From a checkpoint of a small transformer trained on Wikipedia.
Training: a variant of Adam for these matrices, 715M tokens, 10906 steps.
Each number is 200 + 40 x the weight over the matrix's rms, rounded and kept within 0 to 999. Layers, rows and columns count from 0.

# layer 3 MLP up, 2368x896, rms 0.0156, rows 2038-2079, columns 560-615
205,213,305,296,250,183,152,203,212,199,195,207,230,139,261,204,130,197,190,169,226,284,167,194,215,223,273,190,175,174,214,172,235,102,217,183,205,242,183,183,213,174,221,224,179,192,209,343,179,252,172,176,186,271,169,189
165,183,243,186,178,256,99,233,158,153,221,194,141,228,218,183,165,195,187,209,180,190,196,218,242,256,247,142,169,259,197,177,211,175,200,221,189,243,160,191,200,176,185,209,167,188,204,168,218,165,155,224,186,216,227,191
245,187,162,288,199,289,192,213,240,220,172,191,174,274,256,234,172,211,193,199,174,202,265,179,198,190,199,227,197,160,193,162,179,205,231,174,182,169,187,216,216,219,227,158,106,265,161,232,222,168,127,221,207,251,261,254
192,162,223,244,142,198,151,195,167,221,155,165,194,236,165,276,172,186,121,192,224,239,210,248,215,153,270,146,264,202,222,220,289,239,204,157,115,159,239,261,181,185,236,183,148,197,230,213,217,217,211,230,219,200,244,160
170,115,278,94,164,170,256,218,162,216,234,225,205,239,186,164,154,205,170,190,186,244,249,240,238,186,194,249,224,176,198,143,131,242,230,232,173,236,169,199,152,200,202,153,169,284,180,145,161,197,259,181,255,186,203,247
205,225,153,154,199,122,148,155,164,239,160,162,159,232,205,191,210,215,136,177,202,185,224,167,162,167,185,157,180,173,145,196,247,232,157,199,153,179,149,158,156,242,166,256,125,222,221,224,228,146,265,190,180,266,229,159
246,274,173,218,180,202,197,206,166,317,89,153,248,52,147,262,180,239,210,237,181,240,215,231,280,222,172,147,152,202,224,203,169,181,180,251,228,225,183,182,214,232,131,212,261,221,154,235,187,181,187,119,140,196,187,177
206,111,239,171,128,221,223,315,292,157,178,207,210,175,222,237,229,197,223,161,201,176,223,180,203,227,223,270,143,184,222,165,199,178,214,229,187,233,243,274,252,112,170,130,165,152,243,225,183,211,153,168,181,244,227,198
202,189,219,220,231,298,170,238,250,282,229,192,205,231,168,191,209,188,190,199,213,238,218,206,153,228,204,210,171,183,216,159,221,188,169,215,218,282,231,274,276,267,174,218,147,205,175,205,235,218,211,218,229,132,178,210
203,170,165,86,208,235,227,205,99,216,189,136,256,219,170,198,124,217,295,181,268,228,112,169,110,218,150,186,144,222,188,232,210,198,172,173,333,171,139,189,132,186,193,136,255,181,196,136,209,206,260,248,201,202,190,194
236,182,129,178,243,211,211,153,86,236,260,269,260,182,135,316,225,152,185,257,222,235,223,138,141,206,196,146,199,215,171,157,238,183,237,199,190,175,155,201,197,256,284,232,185,200,206,210,123,274,228,255,215,180,214,260
194,266,116,142,279,262,192,255,165,150,246,207,220,90,232,260,287,220,217,177,206,230,202,223,147,263,172,221,228,155,215,234,214,136,145,159,154,108,143,167,193,208,162,233,221,172,132,243,116,203,187,149,181,203,224,251
152,113,157,276,228,217,181,187,196,226,255,172,100,221,220,208,195,212,99,236,134,243,237,224,207,162,96,172,216,206,255,177,83,210,182,184,154,139,137,176,166,269,250,140,227,193,186,168,228,219,125,191,222,175,237,158
148,248,271,117,181,156,171,179,236,248,193,232,256,251,217,230,211,203,201,163,170,234,194,158,215,194,165,236,204,218,219,230,248,248,217,213,143,274,186,146,193,151,16,152,154,160,238,243,191,241,203,248,163,246,199,188
162,162,243,242,206,224,293,188,241,220,182,207,202,169,220,226,230,147,194,229,210,176,274,245,231,236,159,181,210,226,187,279,205,193,219,190,161,268,200,163,254,212,210,175,171,235,185,297,162,139,220,164,217,146,170,255
213,242,200,211,217,177,179,160,219,157,225,199,228,191,204,253,211,188,173,180,252,141,175,210,274,215,245,170,229,193,182,172,163,194,164,181,234,230,245,151,150,210,168,210,267,190,230,192,169,167,161,198,252,164,190,153
214,220,211,122,211,211,111,212,219,106,153,205,249,131,190,158,196,215,238,156,169,212,253,165,218,205,215,198,179,156,118,143,199,139,123,145,226,150,202,213,87,233,172,209,231,270,226,226,213,187,235,167,149,244,88,218
178,202,240,175,231,228,161,178,184,162,235,139,260,130,196,260,184,172,183,238,204,232,238,177,161,293,197,178,131,211,199,202,233,204,212,200,173,172,186,168,202,206,256,207,194,154,213,270,115,244,160,229,245,210,169,155
166,385,196,158,259,249,252,193,233,191,140,194,152,240,277,165,173,183,172,220,204,212,172,230,174,198,251,125,211,249,195,189,139,216,255,165,152,206,247,66,190,180,231,232,188,221,220,206,228,215,248,168,158,151,210,174
260,209,236,216,226,173,160,119,223,237,192,220,191,264,179,246,251,260,201,265,196,238,180,192,167,228,221,200,211,222,226,288,175,194,164,264,175,219,184,189,179,205,257,193,244,188,173,186,210,191,123,298,162,217,207,167
226,177,174,286,247,252,134,208,271,216,158,162,227,177,165,230,136,209,143,111,153,158,150,222,153,170,205,229,179,225,293,179,251,232,270,243,155,156,161,197,195,270,206,243,144,245,217,231,267,155,226,168,223,243,108,187
222,184,180,187,249,175,151,249,179,172,143,284,175,177,227,210,275,181,197,205,142,186,168,243,170,269,204,205,194,263,221,234,191,139,206,182,176,187,193,165,193,133,173,164,196,162,253,270,198,218,235,166,88,227,268,245
176,189,260,186,229,193,208,283,186,233,171,192,156,185,168,172,264,200,138,241,230,256,182,145,145,210,245,173,143,183,169,182,239,194,211,206,158,105,180,234,116,235,142,187,194,186,168,226,177,187,179,229,225,244,175,189
178,229,128,165,251,244,257,202,153,172,260,259,193,104,223,146,135,152,244,233,205,203,209,266,120,206,170,172,144,267,249,196,170,220,195,189,234,91,175,193,218,250,233,142,159,231,233,184,245,257,206,134,209,162,164,175
224,172,216,166,135,160,236,266,118,166,165,169,243,223,256,221,210,219,172,155,171,186,224,148,305,216,211,170,203,214,223,151,96,249,224,199,175,209,209,165,211,107,163,228,217,285,272,159,181,221,157,217,120,262,188,212
244,195,114,211,222,254,239,251,247,231,213,201,181,205,140,195,200,209,206,241,188,218,276,159,140,180,223,160,164,150,266,215,125,200,212,222,217,177,197,217,210,172,175,165,199,232,189,228,137,261,322,246,179,180,203,290
256,204,169,145,164,188,255,220,221,205,240,257,192,98,138,223,191,172,225,246,216,190,256,191,207,226,190,233,161,134,201,127,165,149,164,240,178,204,205,216,209,163,220,157,213,250,233,125,158,204,158,220,204,229,221,226
157,252,209,257,251,214,128,223,186,191,222,158,172,252,156,172,178,323,223,201,197,274,119,207,240,240,165,221,170,220,187,208,235,286,207,208,181,104,160,230,223,178,123,199,245,216,143,135,126,181,154,158,202,153,270,233
160,90,213,116,173,258,190,211,242,185,264,228,145,149,203,242,180,161,154,258,134,177,253,181,219,204,156,213,235,203,239,182,163,270,265,216,157,225,130,254,180,158,178,178,236,210,254,235,193,186,224,128,199,148,212,175
244,135,154,163,237,120,200,252,178,134,198,184,229,219,149,211,225,235,208,191,168,221,171,181,200,212,225,133,145,243,194,248,253,182,164,231,153,178,167,240,184,246,203,261,102,179,198,166,194,220,245,278,186,196,224,217
228,259,192,176,232,237,141,254,265,171,120,245,80,213,174,221,235,204,190,250,165,139,139,314,170,223,158,182,240,248,255,195,243,224,211,207,242,193,178,170,182,182,251,199,272,184,287,216,190,205,242,182,172,252,102,212
206,77,232,214,230,251,149,102,176,264,214,273,278,189,203,203,214,240,200,246,140,150,212,280,186,164,188,226,150,226,256,141,244,235,184,164,133,181,220,297,195,170,232,284,254,47,144,247,162,229,115,241,129,281,161,161
229,254,178,181,262,109,172,245,198,222,183,203,290,229,192,185,188,122,249,184,193,167,246,248,213,263,253,175,147,213,188,181,284,248,157,256,241,237,160,189,274,197,199,204,190,201,182,259,216,161,199,164,134,139,122,194
204,220,209,121,187,151,130,161,201,201,171,171,154,173,192,166,177,144,207,159,161,173,242,174,196,200,195,151,184,277,168,187,256,224,140,277,200,149,232,212,199,194,209,213,195,180,219,227,208,235,251,188,202,138,166,218
145,248,234,176,139,200,160,242,236,225,136,231,213,154,240,211,229,249,230,180,136,207,195,220,137,194,153,249,180,251,245,227,188,215,166,235,154,254,159,204,191,194,129,193,108,179,182,213,207,261,190,158,193,140,317,203
182,206,198,227,170,202,231,205,118,269,229,175,190,268,125,272,210,228,194,159,227,272,188,195,217,160,157,208,187,186,229,252,198,185,220,170,230,163,222,177,152,224,187,225,263,145,182,160,266,179,220,273,184,222,149,206
193,179,142,275,139,181,170,180,239,152,184,239,168,256,221,278,177,276,223,148,221,164,114,186,248,93,241,149,180,279,175,177,191,162,257,176,193,137,278,237,174,163,155,176,209,178,196,208,259,196,163,170,263,161,132,182
188,195,188,130,136,207,167,192,201,247,190,217,205,216,169,237,167,189,210,215,205,208,196,134,181,218,180,212,259,219,150,193,195,189,159,228,156,237,217,149,176,203,199,176,164,242,240,217,238,174,221,158,210,253,233,229
239,194,123,157,232,223,141,173,165,179,278,148,224,212,229,162,160,200,168,212,178,204,161,198,152,215,129,176,191,161,194,202,170,208,167,194,168,138,119,176,182,238,232,262,116,264,222,212,239,229,174,140,202,187,212,191
192,112,140,151,147,231,183,238,156,194,218,146,241,186,233,114,174,158,239,209,229,164,320,191,226,135,252,193,90,162,210,123,157,189,207,215,179,141,124,212,189,177,234,231,169,184,241,229,214,209,145,214,146,241,260,259
251,226,229,222,187,214,186,202,200,147,231,173,215,234,156,203,169,207,208,184,223,219,243,262,213,217,224,198,227,191,206,219,172,139,183,222,210,213,203,178,251,198,216,203,152,261,198,183,203,176,234,248,289,195,220,235
135,194,263,276,218,138,239,250,227,153,229,195,182,186,240,220,238,227,179,178,204,219,181,236,221,207,192,232,157,258,217,169,248,162,185,178,220,211,196,208,223,216,215,182,229,241,163,216,168,145,268,228,184,277,232,198
# layer 3 MLP down (transposed), 2368x896, rms 0.0125, rows 2038-2079, columns 560-615
198,240,200,214,249,223,143,213,124,237,219,266,184,243,250,239,192,169,125,219,144,156,204,185,226,143,183,211,245,184,165,179,201,179,277,178,172,192,196,197,116,225,207,177,212,213,195,229,180,126,184,158,249,192,178,159
236,151,187,180,165,137,248,177,183,193,216,268,236,211,201,163,171,170,196,238,192,168,286,180,214,224,153,121,218,162,239,161,181,209,191,191,199,177,181,194,216,173,195,232,165,218,196,204,271,258,180,243,99,221,195,159
225,210,227,207,142,244,157,181,173,238,114,228,138,241,253,187,242,239,193,193,233,172,285,186,202,200,227,275,216,137,209,178,251,200,178,154,163,164,213,127,195,195,239,248,219,231,206,232,242,138,244,155,204,173,231,131
160,223,154,175,266,145,243,209,214,164,182,219,120,239,208,212,244,149,145,246,287,226,174,181,195,254,197,173,158,212,226,191,160,158,157,163,172,210,223,211,230,173,150,237,227,238,182,197,235,235,188,178,179,154,235,250
164,183,211,170,174,209,200,154,199,172,244,259,154,244,164,232,185,238,199,180,234,193,214,181,141,201,251,144,145,217,214,196,171,179,236,159,241,173,134,138,260,227,178,243,190,203,128,142,107,214,152,218,180,222,274,285
211,247,232,210,188,234,207,273,190,236,154,117,116,133,199,196,161,200,219,176,211,201,184,189,229,225,226,137,260,227,177,199,195,218,211,203,154,264,224,256,125,181,194,205,127,221,200,247,260,148,229,181,153,187,259,174
191,158,195,268,177,206,187,161,158,249,195,275,181,96,169,128,136,191,150,291,168,113,203,174,202,269,138,172,157,213,162,162,188,227,216,253,154,226,201,242,177,209,213,195,170,240,261,173,195,211,181,223,131,170,235,135
140,243,202,228,175,237,139,170,189,81,149,131,210,261,329,136,51,245,157,200,216,209,249,227,132,193,133,230,267,133,230,290,221,195,211,202,203,259,198,167,204,173,184,221,137,242,209,175,234,250,192,242,230,271,145,195
189,196,237,219,234,234,145,191,194,239,265,217,157,211,162,221,188,163,220,147,271,187,180,213,191,212,199,194,250,155,207,242,233,166,202,241,272,225,249,268,174,235,241,219,187,156,191,251,238,196,215,141,189,204,179,163
186,164,218,172,240,176,144,274,165,212,197,146,206,256,192,205,198,207,276,156,222,224,142,188,184,198,211,223,225,234,119,199,134,228,301,241,233,213,166,194,203,274,234,228,262,234,228,187,214,211,134,251,194,215,211,164
138,211,161,226,297,199,213,227,156,234,210,260,270,128,214,277,242,200,162,273,239,196,184,215,215,163,273,200,263,333,188,202,183,196,249,139,173,132,168,211,171,260,201,231,238,246,219,208,149,279,201,228,91,214,188,252
230,185,207,266,203,169,140,164,257,247,168,295,243,233,200,184,194,238,243,259,177,228,264,176,165,191,93,245,212,195,113,256,146,263,213,230,235,204,171,248,178,209,232,243,213,206,188,183,209,281,227,206,160,232,162,288
236,269,227,242,238,171,179,260,211,188,187,253,283,184,209,189,220,118,199,199,227,194,167,206,279,194,170,261,201,191,207,154,217,198,160,179,233,247,190,213,206,305,267,247,166,193,171,191,151,236,191,151,200,142,228,209
149,158,144,160,197,186,227,113,242,237,183,186,272,164,228,215,260,230,190,236,126,205,218,149,131,189,215,180,173,270,193,181,180,244,187,206,218,176,167,173,226,268,114,165,173,162,174,176,253,174,297,237,162,265,106,176
227,161,225,248,208,207,178,214,259,190,134,150,167,261,228,195,160,185,228,238,190,187,172,219,230,220,189,151,155,204,173,235,233,219,197,201,230,262,230,142,189,236,169,286,237,226,198,150,218,186,196,240,159,194,139,253
217,218,261,291,229,148,167,170,226,241,231,183,187,253,196,208,256,195,190,204,204,163,188,140,215,187,215,222,215,223,254,190,199,158,101,188,158,211,240,228,195,169,195,194,250,181,208,167,287,189,171,169,192,181,126,262
179,266,249,171,229,209,217,145,236,207,153,200,246,137,281,215,176,203,216,197,219,144,286,151,93,226,211,145,179,147,237,127,310,119,202,118,205,187,244,159,146,185,153,218,137,199,189,297,222,237,161,181,253,52,165,199
160,219,247,267,256,190,239,159,218,243,190,186,218,220,168,234,192,196,144,256,185,138,257,206,171,218,172,160,234,217,213,164,234,149,205,149,189,190,158,163,165,205,176,213,218,184,260,177,199,229,219,240,191,167,224,201
202,145,144,210,223,166,244,165,110,306,226,178,192,185,187,232,201,208,99,179,155,129,194,235,194,162,233,193,202,125,217,197,225,180,128,177,167,216,139,189,246,213,187,217,221,162,207,285,165,254,169,280,236,223,231,220
211,150,152,259,199,124,176,181,164,215,205,185,149,234,177,173,204,299,193,156,163,214,212,203,122,236,256,224,217,188,136,158,212,215,146,228,172,238,210,183,206,201,224,227,194,186,222,235,182,130,156,265,248,231,150,192
219,166,215,172,218,242,235,201,160,294,121,182,168,291,216,271,261,151,104,180,198,229,212,202,186,214,207,156,186,169,258,187,156,255,201,221,235,143,275,216,245,234,193,204,259,231,204,210,195,182,176,252,47,218,212,158
209,223,189,176,197,223,161,207,165,233,259,216,140,145,125,232,217,239,238,204,164,203,217,177,243,198,188,208,252,239,232,186,158,255,279,187,215,194,198,178,187,193,137,187,208,209,166,188,153,153,301,232,128,266,191,193
125,181,225,226,267,206,184,269,169,215,238,230,189,204,242,310,206,232,167,228,269,171,119,239,74,189,173,196,88,204,204,233,197,197,250,189,170,139,205,231,189,217,221,234,216,170,204,177,186,132,142,281,205,198,170,163
164,259,142,175,197,155,246,211,175,129,220,215,180,182,164,152,156,107,227,215,232,216,242,132,126,152,123,249,182,186,171,238,198,192,165,155,139,113,196,235,225,242,192,245,209,237,154,228,270,219,157,95,225,243,173,154
229,161,164,241,236,161,219,158,232,256,159,266,178,234,235,224,219,242,170,158,178,189,135,159,179,166,287,139,227,251,250,152,251,173,171,176,128,160,224,203,204,149,265,241,211,236,214,242,231,146,196,139,295,212,232,217
209,236,139,250,172,233,221,109,121,134,185,172,132,126,144,226,305,242,188,240,74,180,183,187,196,132,263,237,231,184,173,228,149,256,220,181,259,214,169,254,222,133,176,232,199,227,170,238,253,166,198,211,160,163,208,251
157,199,188,230,145,144,226,240,206,209,203,168,226,281,192,220,241,242,120,182,197,137,123,210,239,219,211,142,248,197,164,212,185,170,191,159,173,191,202,210,221,219,159,197,178,153,180,149,175,189,183,242,216,182,200,206
193,247,248,226,220,209,220,198,186,250,185,196,221,209,217,221,237,204,195,188,177,239,161,210,193,115,218,256,202,223,237,172,199,208,171,139,169,199,214,228,141,247,262,222,220,137,229,180,232,252,221,196,277,189,214,167
155,189,147,155,127,222,216,225,197,222,259,242,265,183,229,195,143,151,152,174,226,181,232,191,169,221,138,216,245,226,280,156,153,173,176,199,249,233,155,262,131,162,194,205,148,208,272,223,200,289,223,160,223,131,200,195
232,190,244,226,230,322,162,155,244,172,238,193,184,131,214,190,160,245,254,212,175,164,185,197,257,243,186,232,199,160,130,190,206,349,217,237,230,150,185,188,204,238,262,184,300,196,185,153,201,221,158,172,95,94,149,209
239,258,206,232,280,238,184,114,193,183,182,236,212,168,218,213,245,144,180,262,207,182,151,236,253,325,170,222,203,204,228,241,157,211,212,174,228,183,115,180,245,195,219,261,161,145,212,185,271,173,222,200,307,228,105,227
187,221,234,96,137,287,156,125,240,185,172,185,139,218,210,179,174,220,245,249,200,174,175,222,155,240,156,151,194,177,236,247,197,199,183,123,79,216,224,364,122,174,204,221,174,184,239,184,191,188,129,213,145,194,159,188
154,219,174,208,287,127,208,202,173,140,161,245,222,165,155,166,228,223,188,229,133,189,131,238,201,145,244,195,218,153,171,154,213,184,182,186,203,297,172,154,211,145,146,157,215,249,240,265,240,227,244,205,73,181,204,213
146,274,266,283,174,240,212,189,225,216,142,178,228,208,216,150,209,142,185,128,165,205,220,172,182,175,177,121,136,232,230,220,217,255,205,195,197,150,225,256,227,198,217,202,268,192,185,156,242,248,156,229,187,191,182,173
139,235,221,237,159,248,141,244,245,303,221,144,250,196,231,148,224,159,109,86,137,234,223,136,194,180,234,196,189,216,223,213,205,239,177,140,262,219,166,210,225,273,166,129,198,196,174,250,198,182,193,226,215,196,249,184
255,258,118,249,316,223,250,161,186,215,234,234,121,126,214,145,97,220,226,180,194,170,156,138,124,231,197,189,253,231,188,245,194,240,176,234,219,161,218,195,210,229,192,236,250,211,246,216,232,161,185,142,183,176,165,190
170,240,131,196,220,173,152,264,172,176,269,247,277,194,226,282,175,86,258,195,222,211,123,152,252,142,152,206,262,283,242,141,168,212,218,319,228,192,219,268,254,187,186,228,169,193,227,136,193,139,185,171,311,203,260,268
194,237,191,147,168,213,187,211,170,252,207,166,211,241,224,219,176,292,236,214,232,223,218,210,161,212,153,260,168,185,186,200,229,211,168,182,210,213,218,170,220,157,168,218,149,193,225,234,239,188,180,221,176,260,151,223
248,199,178,171,252,221,153,160,176,218,217,274,243,168,197,180,138,207,124,216,104,244,189,162,253,172,193,204,276,229,166,139,251,148,175,196,157,194,171,240,285,221,219,196,220,216,195,137,190,177,195,188,272,114,172,190
193,216,151,232,180,190,221,224,181,173,194,139,210,229,253,182,175,182,189,228,289,200,220,212,206,234,171,250,214,197,232,222,208,169,245,138,198,222,128,210,133,195,215,223,174,250,244,216,213,213,174,184,143,214,322,257
218,240,123,160,186,237,202,179,162,149,235,253,172,215,189,217,197,155,180,172,240,121,200,243,212,162,208,180,250,226,243,182,151,161,242,106,237,191,164,188,197,173,196,220,195,189,193,136,166,200,243,218,241,170,281,136
211,255,138,208,184,233,175,233,248,169,243,245,198,148,186,173,160,189,209,245,184,169,156,239,194,240,164,218,239,177,220,162,160,149,188,157,216,196,234,226,130,208,229,165,190,215,201,223,141,181,246,172,155,226,142,259
# layer 3 MLP gate, 2368x896, rms 0.0164, rows 2039-2079, columns 560-615
211,205,137,210,181,103,173,166,272,274,168,174,204,207,203,164,202,211,215,199,238,188,164,197,247,175,146,155,184,169,220,189,161,213,218,221,238,232,176,221,190,184,186,162,198,162,166,159,199,205,173,151,171,138,137,177
171,147,251,192,202,166,155,232,193,209,263,176,197,179,170,220,226,124,196,183,162,172,136,158,238,245,190,211,224,167,216,142,115,166,168,240,200,167,201,210,157,195,186,189,96,188,141,172,194,191,164,236,180,194,143,231
210,216,236,259,190,282,160,231,207,176,153,203,218,187,178,140,239,142,217,164,177,145,213,177,263,172,123,238,242,274,172,211,239,226,233,252,170,208,210,255,123,238,269,112,159,135,184,172,211,237,234,249,187,186,210,176
144,227,208,181,246,217,228,195,226,257,241,252,299,192,221,186,184,222,253,250,172,199,185,183,216,159,182,200,192,176,152,197,211,197,206,116,226,221,228,171,200,235,181,238,204,130,243,216,285,212,238,257,165,154,215,177
201,324,229,210,139,203,204,174,179,239,207,175,186,242,226,267,180,172,291,158,200,178,247,255,163,208,177,207,178,191,244,258,144,193,109,144,255,261,260,117,162,258,202,248,152,206,216,178,151,161,147,214,207,176,243,214
254,259,176,227,191,150,277,181,243,191,182,106,195,168,199,209,181,194,273,160,252,287,187,184,254,228,110,241,247,245,186,203,115,258,249,194,208,190,219,292,171,205,150,189,204,227,166,206,226,195,208,133,153,206,180,199
153,262,153,215,138,248,196,185,150,132,291,146,128,236,242,117,128,121,263,214,292,195,123,217,213,215,173,140,242,135,283,212,225,274,193,267,184,201,187,219,209,216,276,196,199,203,187,280,234,268,232,183,251,150,200,184
176,234,256,191,293,220,173,175,170,229,198,171,270,240,150,218,225,220,191,195,204,227,210,229,175,204,206,209,140,184,128,227,197,185,210,158,151,277,250,186,146,235,151,196,154,206,220,202,206,239,195,197,181,219,211,210
159,347,205,165,167,278,150,198,189,271,220,236,199,135,184,202,211,198,214,199,224,160,191,147,202,112,219,170,185,175,201,222,266,192,200,223,244,148,245,190,145,282,240,312,223,234,206,197,249,231,158,139,222,193,190,300
272,212,170,202,198,204,199,200,169,178,274,273,184,163,199,223,241,191,205,174,253,261,208,228,182,190,185,182,192,270,226,154,192,178,221,234,165,210,219,187,150,275,223,212,183,221,222,140,192,333,136,241,226,322,179,247
141,150,197,212,215,160,264,178,187,191,144,207,171,189,239,108,160,250,182,275,232,171,144,199,206,209,189,240,242,176,199,215,200,138,208,207,200,216,251,233,177,174,181,182,198,246,180,190,252,111,215,249,216,154,243,145
206,251,146,251,172,272,230,145,268,248,173,164,223,230,154,193,185,203,172,203,112,234,230,184,127,239,200,168,234,185,237,194,135,266,245,159,219,156,237,156,147,202,222,165,248,276,214,216,240,199,178,206,199,244,224,217
134,216,270,209,216,244,132,214,291,272,234,198,170,183,254,320,110,165,227,107,156,246,188,161,245,189,225,202,175,162,246,246,194,226,239,199,198,177,263,165,159,87,235,215,190,208,162,224,214,110,251,173,190,288,211,173
194,201,106,164,175,184,181,187,205,211,229,238,227,150,230,161,189,221,212,221,246,203,236,179,160,173,171,240,158,179,205,267,222,191,150,144,177,253,221,245,203,224,229,209,137,231,169,220,193,223,161,130,276,209,215,175
154,171,260,204,225,226,258,217,206,204,193,234,100,256,183,183,204,230,179,229,224,188,198,146,200,175,237,155,274,217,117,219,132,178,177,135,207,208,167,273,205,148,152,217,203,195,174,176,214,209,164,229,178,257,237,217
148,261,212,235,134,180,193,209,258,244,217,148,145,208,174,266,212,109,260,193,174,149,245,71,166,240,217,207,190,147,214,177,174,190,204,236,223,173,102,214,92,242,116,197,198,271,178,246,292,198,163,217,194,200,224,157
175,248,216,127,239,250,195,220,179,204,243,193,181,174,198,171,155,221,212,232,194,187,264,140,179,196,214,234,187,249,249,189,180,276,279,235,239,185,222,226,160,203,187,213,221,188,192,200,194,190,90,219,195,279,223,226
237,298,231,208,143,234,224,250,231,166,216,167,196,220,250,162,250,175,257,130,172,330,133,212,229,257,210,197,210,194,207,226,249,175,204,232,219,164,259,216,176,226,211,281,149,144,159,218,215,165,152,182,205,287,220,194
116,247,220,161,263,207,153,176,186,248,250,200,228,181,212,229,268,232,186,182,176,159,193,197,337,213,206,196,200,194,203,177,183,227,193,225,247,210,221,174,152,272,310,190,163,212,173,168,197,188,242,119,188,139,84,103
204,333,200,286,141,201,261,220,295,122,266,204,212,219,146,251,206,197,158,79,192,234,155,177,205,142,195,289,219,234,204,201,249,169,254,238,137,148,232,199,192,197,208,260,271,192,147,247,338,200,223,201,205,165,151,196
190,232,265,297,215,148,230,138,321,69,194,211,248,163,251,165,196,208,249,169,222,218,165,148,267,220,182,191,193,252,186,209,179,161,219,215,225,175,135,205,167,266,249,172,248,133,288,248,272,275,173,143,193,154,229,273
243,212,226,241,211,220,208,186,203,177,175,236,215,128,210,166,259,200,136,206,200,175,215,253,250,122,207,218,270,279,201,257,254,251,220,261,141,227,201,177,192,190,167,176,172,231,189,147,239,174,150,196,261,228,204,212
250,292,206,212,202,141,263,246,225,154,191,275,174,248,140,213,165,126,260,137,174,203,147,217,258,214,207,221,211,203,175,207,170,211,195,140,154,141,208,252,161,190,145,141,174,232,107,241,230,215,216,202,203,242,191,196
193,285,203,184,169,159,263,224,209,158,237,155,244,262,207,232,181,151,284,195,175,249,245,194,219,145,115,154,171,194,223,130,185,202,219,184,197,89,163,261,216,159,204,212,228,154,183,196,227,179,204,167,186,206,226,275
135,204,199,192,191,170,168,201,194,185,260,100,219,156,230,117,122,110,208,158,157,154,238,85,252,215,195,286,249,227,178,258,192,169,199,202,242,208,174,189,149,210,197,144,232,191,165,203,257,178,183,164,204,199,153,206
196,152,221,198,159,182,204,251,131,198,210,213,174,220,176,202,161,172,171,204,165,218,179,166,199,218,221,209,171,160,236,204,174,190,156,182,197,147,174,206,200,239,179,151,187,143,232,224,252,198,204,178,188,132,194,198
120,264,190,195,156,228,92,200,252,186,198,201,241,151,185,166,207,210,258,235,222,237,200,138,185,156,226,207,194,202,246,206,230,205,234,220,170,244,208,223,174,206,210,190,225,226,166,200,196,249,41,201,186,161,156,195
154,201,230,187,103,159,270,278,248,225,221,229,227,211,170,165,125,198,146,216,269,259,194,176,287,148,222,178,234,196,225,181,187,152,242,218,280,205,194,170,198,160,177,174,233,185,215,178,157,235,148,197,222,199,196,254
205,187,156,226,156,128,266,221,157,206,151,183,233,260,182,155,174,230,165,219,213,194,173,144,234,127,187,203,232,231,239,188,238,133,161,187,173,179,167,204,162,220,236,196,128,177,243,113,240,298,169,246,230,170,201,268
282,179,226,191,214,177,200,164,252,289,250,130,161,243,210,168,160,121,174,176,211,192,225,213,176,176,226,160,224,185,223,169,181,206,270,171,265,189,158,188,164,205,229,198,198,172,273,221,187,199,198,256,221,279,123,215
266,179,270,133,194,170,371,228,209,172,205,108,195,206,160,151,272,120,74,330,245,218,122,262,205,158,224,305,185,184,108,184,133,212,312,244,200,253,169,160,116,247,239,243,158,129,182,179,191,153,171,195,193,147,220,291
237,217,188,194,200,180,179,198,180,190,211,232,187,217,210,282,166,246,174,247,111,146,207,207,243,200,227,175,189,237,193,280,209,263,187,199,213,189,173,191,235,137,186,177,101,186,203,184,180,210,186,239,214,147,168,274
148,267,244,245,180,284,214,190,192,144,136,203,194,248,209,197,225,195,241,139,189,267,219,237,234,291,151,107,190,196,271,165,248,239,245,198,183,192,251,260,256,228,198,120,199,162,129,168,166,222,195,244,185,206,182,227
195,247,181,181,215,231,161,221,258,153,185,235,245,201,211,236,156,181,221,206,169,188,165,273,169,245,165,257,217,220,228,225,208,168,280,197,194,166,232,189,156,231,275,231,238,174,244,183,195,231,206,142,217,213,172,223
198,225,232,199,262,222,130,165,266,187,210,224,237,165,184,146,169,218,217,250,288,146,202,216,236,196,201,223,248,208,229,216,159,198,159,218,136,192,211,140,221,190,253,145,116,207,199,116,241,223,203,211,233,221,318,198
231,133,142,211,121,249,294,187,187,213,201,237,286,215,216,309,198,193,124,203,203,218,165,229,299,132,215,187,165,161,207,216,190,197,99,227,257,266,193,184,169,264,171,119,261,273,336,170,227,206,205,226,251,164,180,122
143,239,264,161,171,187,245,170,165,255,223,202,212,172,193,225,173,211,166,224,204,212,242,224,196,181,224,249,206,190,200,247,196,191,178,211,206,228,229,193,163,241,168,209,247,169,215,227,219,206,203,183,180,164,240,211
220,140,170,184,179,176,276,207,252,179,241,170,236,167,209,254,171,133,206,210,185,249,215,280,231,131,126,156,188,134,251,208,183,174,166,244,206,158,243,197,274,210,268,201,99,253,154,229,274,115,178,194,232,244,188,324
197,154,156,226,216,205,255,179,196,217,161,157,242,253,188,206,230,149,200,134,127,254,188,149,184,180,257,263,256,170,234,153,278,128,191,201,257,200,226,114,120,189,130,218,151,219,190,197,202,174,179,221,198,141,228,155
169,198,210,153,155,223,209,192,184,209,174,193,149,160,172,158,168,72,188,206,202,227,181,197,175,213,178,242,211,167,183,213,200,176,222,189,191,230,214,185,191,210,235,168,131,204,160,201,221,229,261,151,223,240,150,215
192,190,223,228,202,202,238,206,203,202,186,208,302,167,150,196,174,220,163,217,161,174,151,238,221,234,200,170,188,177,134,241,142,201,233,230,253,259,234,174,230,266,171,163,215,194,168,243,211,233,151,212,163,264,224,251